{
  "hidden_size": 384,
  "num_attention_heads": 3,
  "head_dim": 64,
  "hidden_act": "swiglu",
  "rope_fraction": 1.0,
  "tie_word_embeddings": false,
  "optimizer": "adamw",
  "lr_head": 0.0057,
  "batch_tokens": 65536,
  "dataset": "wikipedia_en"
}
Each number is 128 + 24 x the weight over its row's rms, rounded and kept within 0 to 255. Layers, rows and columns count from 0. Numbers have three digits each. The size before them is the row's rms in percent of the matrix's.

# layer 5 MLP up, 768x384, rms 0.039, rows 283-319, columns 0-127
100:160172148137133129142140147120109150078159113069166145134120116118106157132155107156107120139137156164127086127145134065097102136144128082072145140125172163136169120142110166118154136162134129108163117114150164155142117108117118136093140164137146110100136105144127142105138108107135127148122141171130130153114121131130124140105154120124140134148165138142114123126122131111144129119161
098:112121150113132156122153145085128139139090113119162138102144142095108130110139122145162129143061128101137131134118109118124129130117114161138102128178143167151127101125173064132142100166092149129134106144164135159096182131112123154145089121144118093114094159136129144136144162144137082109137118091117121096122110124135127101139131124116126104102107163112110158155133116172120156145164
102:132113145155125165140149141121141147114163170140104133114106153126116146156169151129130148166137126152109078118082159125101130120121108169159155097125153141122144172146127151127122095076151155138169116121131110122117125184134091103154144083149105075119084131174102144123139108155144118149149097116154157154075130116166092110150138143183119155130123108132127121110147114126121126123126
096:122096128117116106164121116185135177117149148132119116095164123085155132114152119130141148136110148129136148120144143130152106115155120103076128115162132128105171123086154128112113152134130122153095128127077107129156144147116147134120092149110121107165090134109127142126123165160128176094171085148088150151127126147131132130121162103102131107152151113151132111138141130129113111189119
098:137142092080122148186137126175186153187118153136140127170140114139125133145154146103134168141117131118123146102101146149146162123126116145186129144113137189127113106174155139131108187096136130125103149170114130175105116130101123167127101157135134116120123159135136108140144174152132168162126097119130141118106062135122137139088104149130110133120120181126138134138128171091127137118127
100:092072170111132131100165182102131113065124136133142145149134129087145099119143134154157118158138158115098148162133137106119096128127119130122063137116151078132142133082100126135114116121122124089173133118171115074136164129121130102141132135169108127103137132135079101156121123078123147141148125142122117115162102123134135098133114131093111091126126102145163159153122135104108139128117
095:128134076148106118130104162097133132150110150147141122102123160118115156085189134126137135086128175149156107131122088095157149168110140163099115092116133131092157192141152100170116156142161160176118166120142134152123151091097125150126122133114144146101127104101119136158101172150141135181119127096111093141124121138145125150080107102131108113160131130106100128100117098125156140133112
111:144109147128097153132125112145104113097131148106102134144110168111133164113129125102146110098101105121109118118127087118144102131084134130157094161106128086153099108137168130106135132155133157098093148145145124156075124082133082130099115171139163132137123160121142145102153141116127122130152110070130106129138143138115110128125092167140123095133070124097132148166110113152146165141096
106:104138095124095137136142163135131170130091151092078113117087127118136148148132132117137075153159117103116093139131110083131114147124122163098141114096084112142153140160133149099175114102129128151150175104140115140118165126138132142176152131130149122174123106172135111056138128120138163128128135119110130134140105111129129106141155110164151136148143107124097145134143156153146114096126
102:139114123110144138135151119139143090125101147060111128152089105132159106113055113110114141156107129107120165131126145105148151083123151122139137149166135168147107129121133168115127157106106093121145127095145167110122136129174125147178072132139107153158131116128143147059120110127081124117095117102117132170103119075151132153117095120127148161154106155128141192111133138151126155134161
109:110130139157130136137076130118137110109146076114138118162147151127120128121180114065150118130114186102117140140138147134129116144126094123081161081117134120113127116125160108176123121139161098157099122122181152111130136127132128182094139136167163150103138157124147113148158105178118129118088121134163133140117140142073102137152142139138157131093142125136163118127129119133116141088139
095:129154153104109121125118128182137110096115095091129149094122115135128098148118150128146141172101127122162124109129163111166111156140105081122115079139149133141122097122133131096137122096131135164138087118125096153147150144127149144121113148129136092112117148117106162176127108165129174138115116113159129124125131123095126143121127083120147128133168097140122123153148114151160167134098
094:136131122127129123106131122175134101141158148098122145150125137150085120151105135088128133107110114119098193119074128131132168108110115107128127132161132143104119143124145121109142095156154139120111147155092111162143119126151094121132164137151135152058137161141112133127175096116135094119166139146177132121092152143145140166124140122115158159113132158099141148148119135092153159123118
105:115127141180164092135121156127112096148083177112095054139072126101141123136059108122170109174114101124146105128103139125128128157099089135112147110078129200129080104132127133134149105132097133141128159129110111150112140163085119164122098084128082090111142134129115125131089151108125131158107148165110145124101133102180107144119173161132143108125149126083117164170138136153155099167112
101:086153143199166065154148145116112096167098125106122069127143116126083104156086097141128104144116123086112155142107098131130113132095137088120162161100118147136141144094077123174139139112109138128147153179126147156143113171100152155153149160140146115094107094171179111118126156118146115111114128128140143167134142153188104162118140090089142125145140126118138125110148146135123061102116
090:113168142131135125118140116143073118120122112107161127115107134124196131140126117122110106089145137142144143130124129081130117130104138113146103130133120155124101173136150110135123098115151104137178075117099126140121124122108141160104113161120138076124129098109116132120148158137129114118126123133107109163135137159176146162156167131132138133128163144139181140112110127141096077122135
102:137138122102134148081112101110150130108129156157149146117142105113112145105108120164115094111136132152140154152128112142126128157103124141108124146086122125130140117121133118101174084126143129084158175137156126115145100106140145091150136153138105163128134183110129106103078138131116097174128134149109132112153114149093109121085117146126125091099062119075118137105084107141154151124118
096:092140122089136157153166169156085101139119143089113177130077148186170143130124148088143151141086114151166110175159138125138157142142120159147128122135129167129170086118139125127141118103149162126105153124137121125171130084153128125153123122145078125116140117177116114118121140123106111173116118154099124101094122098183165162111135139146105128155123141139137173138137121155152103141127
094:145130119161111136124151126165135129103122132114134135148178145107175152097094101166132146155140100154131163094119142139120134122138135084109143206109095092173120090148125171124079125075142097103132139135110113112141125154130120129165103129140183095102149125163088089150089164115103106165156112132108131073157113121142138134103144147111143121100136123102097157158126109150117163138145
109:120177169164161133106134127136130133124166117134156121134131099152125145111118104130144125147102097095140157097107146119088154125156140117129124133168102170161134100174111158160091113114164112112149109123135129134140112127118075096084119155123137138108121131142121183115110109137116119113138109155156116108152123156136125144113152089118146111118110101125099148127135135132165159115113
103:121147154127078123152179148144105156130147137108126143085134147123142154165160109157130099138109141154105106150074070116142148139138100134099133146109147126127067092135105117146101110176138103106135133140115125125123126139124109142086076108140123133123082103122141146117114144097145117129115141127119135118148151120129089173108138117120123101157145122110132147140168100100155151141125
094:147163123152122130170107130149120115141116119136089140092117096121134122144111120161158145136094127123137131136110168129100147152157113154165135159146121132118081154083115162096067140167151151112155135078120134115181157100135106125114107175165128164153078128084104138150133130159118116114117126134116158130083140118129125116163181101109109121133131142114133149129122124125112108110133
099:162154106187151115119108116116113123161098153129122114115137155149111164123121083175107148150129109170105141100150113121086152134106113133157157108139128146146149128135124092145126120131121156195170088168101119097143121122119142142111145148107118140151105105160113132113085134128117150115116162119082126124130114145190131140131150092103152166152136143152123121083115116100101147149083
091:162148144086102135154137141166147142138125147130139149088151126137156116115104113196103139111116114179094115148162128123072136152153131117143106172161112081142146119137125130136122179126127134133124121067124104126129110133174156085118141132105100144116145111130114117149130152139108080143105121116103107100159135161121122160132157135093122076096113127114117135164135144142144109106109
111:095140183144136104123135120093102134147128077141097123144146078114199143092142125142113130133095113110149121091147113146081124142158091135111134143113091158158121136140161080133115126141074169072163136122107186104136107152122086084149163099095119108090132150125127125099120125107150122131139164130180152088115133127150147085107123131115128138121168105099130106149113143111183105118117
095:079077138131153120129127133095126104132108118096074126157126137146129085142101147114146088169104167158114147145133121134110154126144121144132147111123149062108133116153141153159137129120107142152140160131118100076114124119102155124131143107162117109149152102123150128149153157132109098101088166139159154115084156128126096137183147086125127146126120113130139140159127130114133107123179
114:150137129187146146101157158131086168084138114158101077135099153146112132117142119155148132135144170123122134104099127094121146136133135106131151131143127108127124141127130103111176114150137139115114096154108149153149137201111141089101133157104161124104123159142132161112124133126133129144123116130129152123163135131125066119094111120123088094133153181057083098119103143099143107149123
100:102124115128123123109087081140119148114153103184174126109119132116155139099154116088122143127192153146093124134156130133145130115155139128125102079171152134126114127095107105109120130127129145157133103166149116124134137131159143101187165139154109125149153163112111132125141163132155137155175104144118140124152124124111134126136127132114129141143095160133101082111059119162118102150108
094:157149137138088125153142156140110108101127128126148130135103130088144122088172126121126128138149103118135091151122090127087178108119147139141138133101098159113142107146150136147141170128116113114096114131094148128144156139093139158105140168115121187098146122110127115124130143190109144151114059108118115130140116178116149175105122135132075089169142150144148160114117123138122109149146
112:117102180146127112110135094139146119128081126123082079129098163091132088141113124107098168143114164138111151125146132112077116161110135139101113160119142160121162159115095118108119097104136171147148095121130106125145129117137075134127124152128140119131139120171129128115135143156168160142143149101146131148123144162096109169113164098055135155145096173130114112123172153147114118165078
106:117083130159162115095134129129132105145091133115141098148099155183134121158128137121193156139103157142111108111113062104121156149168123139143099094109130167171108079082151127111129076155122145134156135146123096127122139130113123123146107176146106103129133157144132162140125161121152098101132128118152134108098110133165106111086151148142122142155097132124152139150177154097117153172130
096:110134161142120133134131129153083151120109131124133116115128154094141105178105152144120166144126115124160105124117109116125089124149129119153151130136162124087080094126173110167124111128134127081125105160133129128170143081130165108206083176126160125112127132106148143118139138149146078115148140143082136146148140109102152132105171135146130114143143165120111142109114136174079118162117
093:100118142135115127137124124101065133157110130103114134107112116135139116166125109119132118103135128115115129115142146094146110149129093091117114132090109177108128099129086147112118100107162124103170115169138082119183098144099141185119137131147155141168146141113164113133138132104111141150102158122163159180113137080158107165167156104130117152131148097112099105084135097106101135152162
098:107130093133140093152131112159196127165112115131142141127143128103152130118153114096124146083107091141130111135122127144122119130125130144138119119142120159146169147101169134179150108118110152094126084100115130150099100160130120172093088118122121117107081107083126148164158104137092105142137126118135130110155102122149113099128148116109135123134126134134083116148087114087139101101104
099:125067130062137068122144114128130159090153147190160170125132120127116131110095103134141148116102071130133104090149122179090116114134150096116136157113138133173134177138139156098150122115116109083074105144155146167113113102117117136145103095153134117125098162105147160127125132132143129091162108132119105159151123138134116155143122134092110110150108112149122121151131121134083132164068
104:086113125079131136106127102130110128116154135133077105150103114117120126126142152136114142077106131124149106139128116124109165129136137093109147080135137130125146138128139100108140132098116157145134104142125137144148125108154109124171132107160116128119144135127145110118138104141126110130160146104147101158091085127145175144113116080161124099125150100142108159121105098118162148113112
104:096125081136145108125149121124172153113088153105129084087112127091139120147108102157132154152131160104132076103110131090164156141128123154096147120127150162131120165141162138144131187148157135136150124107107117147119133158080118106150115120110097106093134131122113145137128110139149102138184118082090135136143113126134143089130098105136111106103126117131138151158136120127111148170100
# layer 5 MLP down (transposed), 768x384, rms 0.035, rows 283-318, columns 0-127
105:103113113140134123135137128145136064134162171142139163112168123133106131084127130127104140120144118158141147118138149190124135110178122111150110133125086126131115120155127111080157109130106128137119134123113080141148133121096162139132144169167130106132120139080109145122080129129125120099136156133127125149132145170130108148105145105169143157100124130142120132117121127116101116106159
102:156147107130081160148070139095125134087126111114118156115135125161140130132158084134086131108130153166143099126113111112137096156135106098138115118129128092134138145151144144174155136116124108124132130097133134068163124103131141147127141149120169132116100130143117099124076128107102115136166096134107109118126105164132125090144080080124127125171135077121134184098103118122112156114143
095:197147133157148121103099127129121155103138105131091095148102147135154175120117115079148113098125120098154106141140115174114115100170117150119134122093154097110110149167080165139140143123117119178189097162129138129141160137140138154087171157137127162162133145065108108107129107132105150127114112129130128113117089165189120129161135120170129124154119133190147101114135157093148100145115
095:164123137129138091114121122121155097134113125089139123136156120107157149159089155161105148106110146126066140139128138130173096138134135119117121126087100087129112093117108159115119132110128117137113171091152160106132089092147107087098123134123155147145155126124108106106120124155133141131141140161113153117142151135157112147143105130108088142120136111079138147103097107113114176134146
098:133108130081162108131154160093098153098099105129140104113117123124156130110093096135162115134154138119108116126159127122125092137145135142088119115121108126080099141125115120094169134115093176130151104131108135094129112115117202153117106103149117148140115105157121178099142105141088112098105133136124142135117142132165157148114114108136127133132062168117141132077130123129069118137131
100:152119136073099145134087107143136158152118133080143139111122112160122133110105162130161109137129164120139065140154149229099140117142200126139152104141136148175150142137113137139121149117125100124149143145116131147125159107151180122166117127166119111116124144165131143146113153139137111140110129100112119202122130150150153111152161087127147136117173141167130116143129095116108138134152
095:087125184086151152104138098139117122107074154133118112146099105113157129131107081138123132145158085118120117126168101138096114124123140129121109178136137155164151084118071131090139144084155097104149134141133110067076057157145142086121162100143112137122153144183084140098141123123140140151190118150114061111093114105151160110173126110118147150138143152157179118115148132124120100137158
108:136181073132145166132125160114092126114141106130161135141117132047129126122161125111092194120128133158133155144130172149107128118152125141137112135175113099121124063118102122143126119133119151165142141094129128192147110168148113154107123123140123131134164101139126114121118106122121120081118145131122137160117150143124172125118125138131155122128152075100122111099124119126128138115138
107:126116135123152116133149131151105137109180128135162137150143159137157116159128118136103133138107165148151103117149149169130154122129095092131143139188123083158123132118141138144154124082136140166115110143125169165121142155122141134140088128137141103092100129157122139136130188184133143159131106151128150118128152123106079117112177156113084136125103194119128135053124095110062170129137
100:138152117136144157111096075118140120160127089131127112129153135176130151144120156117120122099108177158155095117160136098154086153125176118162113139132096078107146137108161151111154092151116147174120132147146102135140121116149135124114161175128169142157094163139156144124121084137192166147127131115170120107170128094129114107180136118121119138145097071125135118105142119134140070146103
105:094169114168116144156151126141118138147191154125134120134140153165163113136163124091129151158152151167161167135171151134140118186127145118118117092131130117132138164136097097128074183147087168109115121154131144145135130064111123120140104110111120097122114121115110124172180122153120174060117107111123106126099109122151170109120124116124103112110116156147115149131111128130115121078108
098:139152132161118110104109123160158122096157083132154096170116093128092121119116143127129125150113160097131044151111131100118119152107109110137136100115133142170106143091098132097123076106168143109101135099141152146133075170125153113132136125112154123129124139149151118110145131123082122145123156126126104129106167114133110165140101169098117142130115164172155109116117170161110116155130
095:092143152109112148144116128095083170143119120136189110144133123114138170121134126188129108128168148076156103092145139093122114179087130158128172129140124101164143132131061126145116112098121088124162113084144128113088113091177148154103133135119147153167123063126119139143125124147149128085124151157086155141147126151125118102109123099161117155151119108171107136123164150120134088093125
106:169109139094116107134105116141133146141136101085140139109130106127146120143136103108102109089163135142070147131112146156145141169159122085142122098131122125129095125141116141159168113130112097169110170151102119111101101148147120102143154118138129149099140133113066091133153118176157095136108132113101160115142143108105139105101159138171098126109134120132143127161122103128123131157141
097:141148102138133114076158146093134097110129125171153151158143127097156115118111113143176169136113122108091165122134093132105142108115114149167174138122108141140125144149137131061119113153165130167130103155094123180122178130104184121106089117099065163137072119129121173138137155115161084118154129131108119147107125129136124098103164115124127145162124143106127137131129173103103160128134
097:143140128115098134141131138110135129115117126142074102116155109174120152120132134096101102127131136115092132138143129116147120114106115144111160110146184119087159137125107146132161157158126128080111115088115110105161139109115155107125182123153157176146143121154165173143139120123118102158154132080124138166138115105111098138092114141111136104094088134130114121147133125134089125097132
101:146116109125154161172054154110145088135134114166111049132131112107175124140179144125103115094161137105134115125140102136085149139153129119092120128070183092106138160111110140116117100159131157126147120141146081129125097158131159143115117067126149116135169088101150119124080133156131122101142120147130111068130114118101133125134088117128125146138156148119122100097143085131165121150139
100:117111140145136087094119112132123127127136137115131132103149179117131114122133051131122137119127163122074171105104065156113092140118104146162134156171093120108131174138107099096144124121119142145143129154085142133105134123121147137125121136138115125130136135103165141109143114102160166098127178098148118134106127124082151136141118100103128138138123159099105072142077175113105073122123
100:123137115103157098149117140128130183144095085142117108150138084142085150173120109097127111148132149116116090082166112126105134098140074134155133085132168107080131144107100112121121158141136144114101122134075113146114120114110154120128170169120096160156186116091143129155116109125142190113108123150107117154102107135102110083117142105148137137148146111119127118127141121149138109129154
105:024133160111153127152152110109080104154130174096137135106092154149161126155096093162156151086124131126167123135198149117134137157082157133151143145160146114097131133097122113113115128117136127085105131127104084130136176090146096122114092108128146112147108116097188139176154142061152103089142126116129143116154130135137117138108136074128139158099111109125129131129129137110111118133139
103:189193116165105135136157122156126150129137141130118077121172171139116137130124126154147187131137119137137094111126126108087097127139120071107129133152093141134140107117088160150120098126152132124115162147129107112121106137164110176147167146116146104094167139147170075133123113085105153110126098165119138170146087104091153106115118109162138114147160125133118147156118120110125110116110
093:151095104138134159161148150129131120144102143133108093134107158154156124110112173142059145130147130152162129146136131123128122168094086140070127106119165131124117095130120148123121122142146094100095132109125101189139102103164169114129137117109110156120129166167151099157147179174108147087133107094103142111180130166058083139122098163130188121112157115143120144104121137137161126122124
097:077106136101136110194129159119100113133118109125117098153112155107154128147125167112097105156154184134179138141167149174131129149135101137118149114120095089144094088129142126122108143144112121139087139123193136127145136122133118165148122153095109115141123104121157145130114146143133136132096092149133145147172141126120127119150094129092133138134085108133070134158149091118121167126127
095:107117116155193138146125160120115117124090108127090082159123114143094106137114027126113127142116103142137131110089123126153111139110150114125099121091169149166115159154119126111110117121139119168131157118161144109099172086126107130127141110139145137126076150114161153140119116166139115154148144127131134168151121133116146107161104144147125149150159138082146140077138074114119118126161
109:119083161131143138160114141101102126132065116131173105147105093132125098142147097089083099121131104184116093151102139182114114125121128081161139118126121137113081126116164087120123136106156092146135164144133070121128124088139082114129156142116113088170119125118141121129127166094114113095144178104126112125133091175118156139094170129090106121125138091129174150111155115178125188158133
092:090184118124115141121146122096103127118133110139102115105134138136155165149087136156153177155127108112140174109139151134147120091120146127103125140109130123103147121163128133114127119131103130148146095106154094105115135093108150111137088095092087145135145136126149114170114133175123102154169109126105118095119135099118139096101153106169156115158082112063125166148108154113147193076127
102:116138127155109115173088115155081125103179127162127115124150117120118109138106082154089115108123148119121125103054143155132146124138156117112117110149096140097119116128159138133118109160167121113100095110086160084151104126157120101137122108152114158100147150174143138064115152108140108139121128075086146149186136079138132128115155097152098129125135158138092134151153125096081100129103
098:121120102129093116112111128138112162126147158113112136156147119152057095118156032134108140129138169164158126140135158151142130123077157102135127114146086153142112117113145156118103103134132114173131146121153106095106100152100120119137123106145169116129109164093163134108191140108090135116167159100151100167126147174128113130084148119146097117120144103143137151149104158124151131122155
099:128124166158136133129142118085098121108134101122139138134117142151123118123163201148086127177130104151142143122116094098125112124130080143120138127151134136121141148136122123152126077137138125156133124141136136113103114148117158119140140100125165092122143156151093122119157130126109143118107136179137162129119136121149129116125115121117113143096130104136148113088124135076093127158126
114:125083141086120109106123179128112104138104134136123123147127156140156120142140148085108131129092171113108127145139080067157098139164115148129187136113127118109147110147098136134118130109103113129112140116143134142173139138130137139123114103180114133129157131137080161080155095122131119138070125094133179101104112095137134159182129144110101155144182109159054120161099127111122112145134
104:130167120165166129151109128136119173126096092143104102099151120111128137137139166180116095147095142099087138114100118160121089149136133106153117157124133138124134118115117128102134133096113107146123128143135151116100125128119127194105119112090168129106134150104147127149077137145121130124161101177112142178157159132153137117085154075066150086104122111152134159155129157124139151105091
096:152140134106122106158135133153128109121115114120115136158102111104079080159145161124128129166142123154120175160147117120115134092162114069127136148161124106149148090095123117160147124140166154106154137150119084121099086099158137104141140149169119167140126103183127142109154135115141151092132179121127154101093110070112123119144131138097142090095155091176128070133141126102131129153109
095:100092128075107120099129114117149167157129102105118139165133156133179155138111109151106131164112095166156116137142083127138130118134124154095109170106111124138157074126123115152093114107139126126107185124110151135089178129128124130150060160121168157157125123138119136169146100120114108121183124127144116136120120125149168122157101158114146143107097106123137125145144137167164095113100
090:120101144156105148100135114134105104138077162158135150180124076142144124138097142099109142133096122120142119164109135151077123141150121118109117124151118080147174102119110112120135127140149113138122118107131155114175138137119110115133162126145124168092127119131148125091126109127115127116149167130161203156142105093127075160111170099133147132121119142098140134174134146141148156112133
097:158121134115130158134140154142099128148149142143141185155156158108131157128121117137135125126157116169139131120101109108163160103158095125140110104162175143103148146165111117141093114079140112083132115148089111103117066158126118082110109127171139136088077142091119164098133114107127121115168159158140130135085137130122109160135133157163137172130131189168115123128136102147128122165108
105:183119110138113110126103138118107126132151182136122118117155125135151125119164154113148109121130153114086126144072122110120101116102116141139119166122125144096134150136112103211123123171122117140105123113120144155096144124111152155166116096118090152152160103110128132101123085113130126137098128148134110136120136159093149099157122128143082163101098149143097120154132137170141049150105
# layer 5 MLP gate, 768x384, rms 0.038, rows 284-319, columns 0-127
098:128105115118130110144150137114116140098125130103098138158145089124099116136112144080161144143104159124105130132142107204157130133156147118109132099094138140142119170124087164100143134094164162112171155149120147123115107118148115134148102117144112138130132128170119124132146097137168138114122133100172144117102111116153148183091118132107120149150142106148152143141120098135136130115158
090:111095127136167127112141141138170134134139157149109135112154126118076131135144155128130101122134126198120129074095117120129133089079126130150114142141189120114113132075148140114136131145121108103104130126114151089135105153115090105177142090094117123134091122171139196105127105124122127121117172120147133129100135167065160137133152142119134128141087144150139149114126103131126128118151
097:136131121084150143144118146149137162123129135149085109162099126092109100118101160124169161120122136139156136146110097123132121219110149160134129103142136153113138138108102117120167111135091140114161107150152091178082149157158129158127140118107103125103132121163111153109150123135160128134164096084124140125156165116114123139122136105091136111102116126114117099096148134099157141116142
100:100104149136149138155112144133155113140160138153099125105100122122101120089148111147105127112175137100096140112147156121158121150136114135133177116148112112106111127159140120128131094123122127158102129086108134159148136111106128063129133139122083134125134104133188143116124151144085126129104143147128112143124132156102168147142112098144098155167123066102090115109123158120136143124138
101:129123112149148118073144153124127125098144137136157145136154165085133147145125123120108106112136106146118126105142081115153131125147111167110129121084119071110131140140154145165182098125143117101112134118155086116117126095129114126062096148118146167124122123117131131084101145113155171123117096155115115089173148135114161163107123148094124148188088099138128137104134095147093122115140
098:112119114127123115131147104110110150102098141134105075145155135104133145169154138109132125159161126142093137131116111173101141157155146076149090129147106100136123082121072164101151104101150095130129151140137091114140081158155120131136158094111111133141136163154103105121140142157147111142140191139166166085163123119138081153151143082114148161118130128156156130100118144085102104132104
110:122146187148091133132154133105093154135101119159145145140141091133123131101116056133074144083126088138123130072051142136105149157102125133163082141112155133122115105104123140161125104133124117157138133103142113132073133082114111111114090140111114115115107118124154128113141121109128126114156144078140077157141110155132102130128153148148115142155161109095096085144141161157086145141137
103:112139092082194098112136161104154135112153119122135131130149120138156136143143137082134126096146124156111134142122085102127143128127175144116107148135141153128080095083099093087143169125141090110109123103155083114113121106113148138126144110087142144119148150142124112125145115092118155124144115134114080101116135107124166125117144130145127123108108132135117123100094096080124132090136
104:133108107150137124145166156126141124143105126164160129158182164215119158167168115120131132140122093151163113109103145165086141145106148173126129150134117113122114124120102109132115099141147144145140186148160094116106114111116146078102117115128161191103135146164096137138110110119123158152172157120131077095134140149117096101119140137130103138180131104106149160130095127153165112089105
100:128124085136114135144144109118147116141156137148161152121144114120117173124159125126128146108169112118127083089093176125133174135083176125115188147134118119117117130144106137128111140091126104056145132132116091097122140124135132125140129108064129079129088105109158142116089138060130153143137160110121104085126140145129163107126104113170102108164125168073091166140100093085130158132100
098:115141126150116133108142118107113097109150113143177156094181140160122159126170128124096136138118113107167151162119153144139115104130068149118127137145127125116098146104131118129125142149149091132149131120109122076147149131154075112113126113075134133105133176148148148095167142164164143088138152157112116128155154107128109132125096133148162110136113126099152128146156150099114122138148
097:143155151165093104157098141190150168131118128130164118098159108102151127157201134118139129167124150126103123101138155127111108155158127154140094096105116140190083128090133109130115154121160114128120107141130116099120078129129123151142087111137157090100119109105109140172147132142123134085124127155146125101135163130116114109146141133127150135099139131123091126183139075149107076165132
107:141127139169103144109164134129123107133162146098138163151156128159152118170151155091162109062140094115130140103117145117112105111112137143102160163112135129100124110101140128117101121149168101085122118108121163097130130062086131139146110168126122129139124156100085140140088124115165076132131134130175104132110136164102154153123098140121139135117086110131097097099114126128097119121104
097:159080091118093123153150135108106113147105134162143160171139155110140132135130109105120148098138120130121132091173129151092129116117129129115141122155130108196122112148159108101140124112150122145134096069152129111142147058153120079100122117128088159112129115088105131141079130103172130145123148081140122138116145144117135104130108099151143175166075162163118080134099158101119140120167
095:120109127111132173125145114109155138111124101137121080114106117137116107142159131066136108174129143165091110108137146136138131136176125154139163132124137127145099133134145145137124165113136149115158086140097146151138114137128165125104070110131130104153137106116134147138131072110143173145148152135150121103127128131068125115159087120148131179077120142119106088116125096111111158132168
101:129110083131128176116133100132109129175112068133135125167160097144144122151115130137104118133128136096118117141136174100133113110141124093122155101091118131129134132108149113180135088102130126132161121123120101102123131145185140119092126140122176129092167126161156075109123136113111131114112131139134120137147172133106147138101141137126151153158081054096073189162079113114164117085148
097:171120127144138135098135197119170116121132170141138130130154122128103106093092116146120130089140154109138123130125123130168162151114099134097153161117119104131111132196127108136150146122147125181147136134162118126110101164093132124087134157121152131128108131124175103134089134138136134104158111135143107185175090159129148139100171088089117128084112117122150124168126143105151124169107
101:128133130168127077145097161097115180121100142172102103160150151170134157146133105149112145127137133086130089151153169181116104147146111120118147128150107096127120114135106144155142135086108106122112122132132088106116144157148116123127106125129121124122108130124143145161145110150127204129154098139158155116147123150104105135074098141120160130170133133107097124126124099116211114167115
101:119086140095153139140101178125107133109134148130121116160142161132129129116130093120129134106146162104125155127107125107122140151064125171151122159135185133100170144131149120124092129153163128123143144160080084156073130082142138140129143129118098128126109103153145092108122178115132170121108172102122090098118092151115164124132088148151122118110105115132158155131093124092101157132156
101:113114122085129121130129172122103158114128144135121134136103125159099129114121122121114123122102131138131126098127098144085083150170145137113114060144098114150120148137140136120174124171107115148095123106125156143109117142154081146175105141161123088157120138107112172094146149114120109094184129127147100174170124122129139111126081110117120131161140128147127115083120112138142162154141
096:105129158139167082153084108123166134140111155085106163133120088112115108170134116125116127159103106132138104163179136117095072130190128089136128125152133136129104093106107152138138108124151195134125133122124083135130070097150105098119092096163188128131117125114145160102120130159104167117136125125126132110137173142079150130157157134119144150081143125102073138122116090125096133185102
105:099141141109155148072179145115107119184083135130125121137132148135182138120161105117114173140130124127080101079121089110073142190136153186146149164089127116155176141131154115124175125115144108102141108122105134102142141092133142110139096119115116147109097118159124123126109141116143114134163117156136138077126117131088121159137128118141112142074106129121103126137164134113144125122117
099:144149126120148124158122126081147110164120157147112124178124136147132101192121119121146130128113166129150134130117122158112100136117056143100114106169105119168081178107148138111108132091087108181137121104144106126103112122105124097124141093160100172143130140132111141129125152131132089110159138111177172132128095107132098086154135103127131136116120113149139153150137121116103137130112
110:128125144105083129145160121154137114130182100142104149138101147146137166115127111128098131079134105116139149121093109154130114137134128130142113149138142103141154124113124143154165113101146147130135100084124142099134096134165106152119108144125162175123110133112090138076129127118105122098127150102157148105152130158079120134127149144134129109136126135171144099118090099141130143100127
098:109139145127126126126149117129137129154152102132089181152131155154111137098087089126162153145111119132141159102129142123121103113113173090125127118117140071098125152115129151167161129105132129155135107098140098113102168103099136130119154108130115090121159075122160133149084164147105107089166136153139112147126136135114180135116116110136149141138113128149078147144113104157150155143149
100:080159146090109114120121131134131114140142124121160177132142102126114144115141133087098141117084084115135126110096095139137127108097132138144108109093095099126108153075140113157066171145149114139099159116160154131093136063138129137116111151145125125144094112115122146126099103153099109134152133133137058119156157152124173144137123121127139119111064118170157127129097146165131171136142
101:153075141095125076091144138112119110114133105172114131124115090152134164094142108148100129141131134141155114097127154151139089098140112140119151121139095162104152102097133199176109109096143107090123106124128162129101141100123152143087096122111126140129088105101125142131127110148093107113110121129180110146157150120132140124119178108141132140112162096138137105150110123126089141113130
097:141124117122126091120118125076108153114158130129148145133133134124136152113138103147116175151098130091133144127092104157136115136119121097140142118153188159091121144093143100133182156133112144123088115138145140108093115117085113175104120142115127165126131146109147130127105127113105163112170116132100102120152132168110158134074112127146176122102139116177148150089119129146122099177125
110:126135161137114142162163132138196139106162078110155092113125138119123128096130104118082130122133107139098125111091120104100155132103121098143176169141148111123158147120120113139147153122120109115098080112123110103113143106139131150140151123107145134126119129194103167120117152156120125140192153117162105120136168155109155133129136114097148157131139150149152093113110135141115100123133
099:169166136130147091121132124129160110084152120130131117158125107138128160150130110160120118124131116111109107118119124102094141136121125134154154168083120114144113085139117112137144107137134121123094137119187166091094135094107161105122089145089152121160120093162140123071116107130099106147155159095146132124152136095150161140097134113096138187143118170156110165117139128144110126118122
099:138130146171141083129127137156135114164129130148120107129105151119121161130113112109110127108132124152155118092186127106110146102078176115123133145097167160122152185152099107115131122157082095066120164143111132126107126138132118113140126111116124096140133119167123121114151157121154127117115153107115091136130134151157131150130103105124096104117149075132165142146131071137114134120187
098:121146085136110123129123118177084135127145137153164136132157164102131098125135148111094151130069128092119112105133121122164117152168133146105109095118141118198162158110120105088107159119142112129122128157150156118103133104100166102112129162123138140124094138150154148117097109140188101115150152107174120092100107171165127139158147132141080162145085100197124138118134128122124087151131
100:150148129130217097138124136128132114090113094109154123127145179088114136086157100125109113113092095154138130125144122103112073134141162131107119113162133130140190167149162125134134174119134144115126118106099097123121149123157141144121109124115123110127066107128164122140130153138127157117152103113116112153151142120138116140128144127091143121102128140135053116130071110112103084144147
098:180111086169147161121128119138099124113138141114146134112168122178114161138131122142145127100134050166131139130094127100120121127095075122130154116168098109131106142145113102123127170105163124147105137107107119108143124142141108090123137195105121148117108140111153129127102106129105123114157109124155146115143108128098164109128168141101101105159081152089115116143144110115135124086112
105:138134112123142130120148160130127190115140119137145134101121151167112134131138130116164149077092108162157109152143122108111115092130117108149137145138135166178140137125132144125101144170134132109096148117128095127118148090116107127126121123132166154135125106098155153128095143123115155138155080149095095138120103119134153134122122130104118143120137089121118130128120125179095140113090
097:093139152122091158132162142139129123158093098153117088173175113078115108127075119101118121119186185148178109118152123143110087122115115150107097116153120124165155105095131152136099122122161122132115129122101183081132142123114127110137124101162132145118138113165094127114140149142145144081169159111141125113103111113081124168135125163155112145162117123133108116109157075171147092131140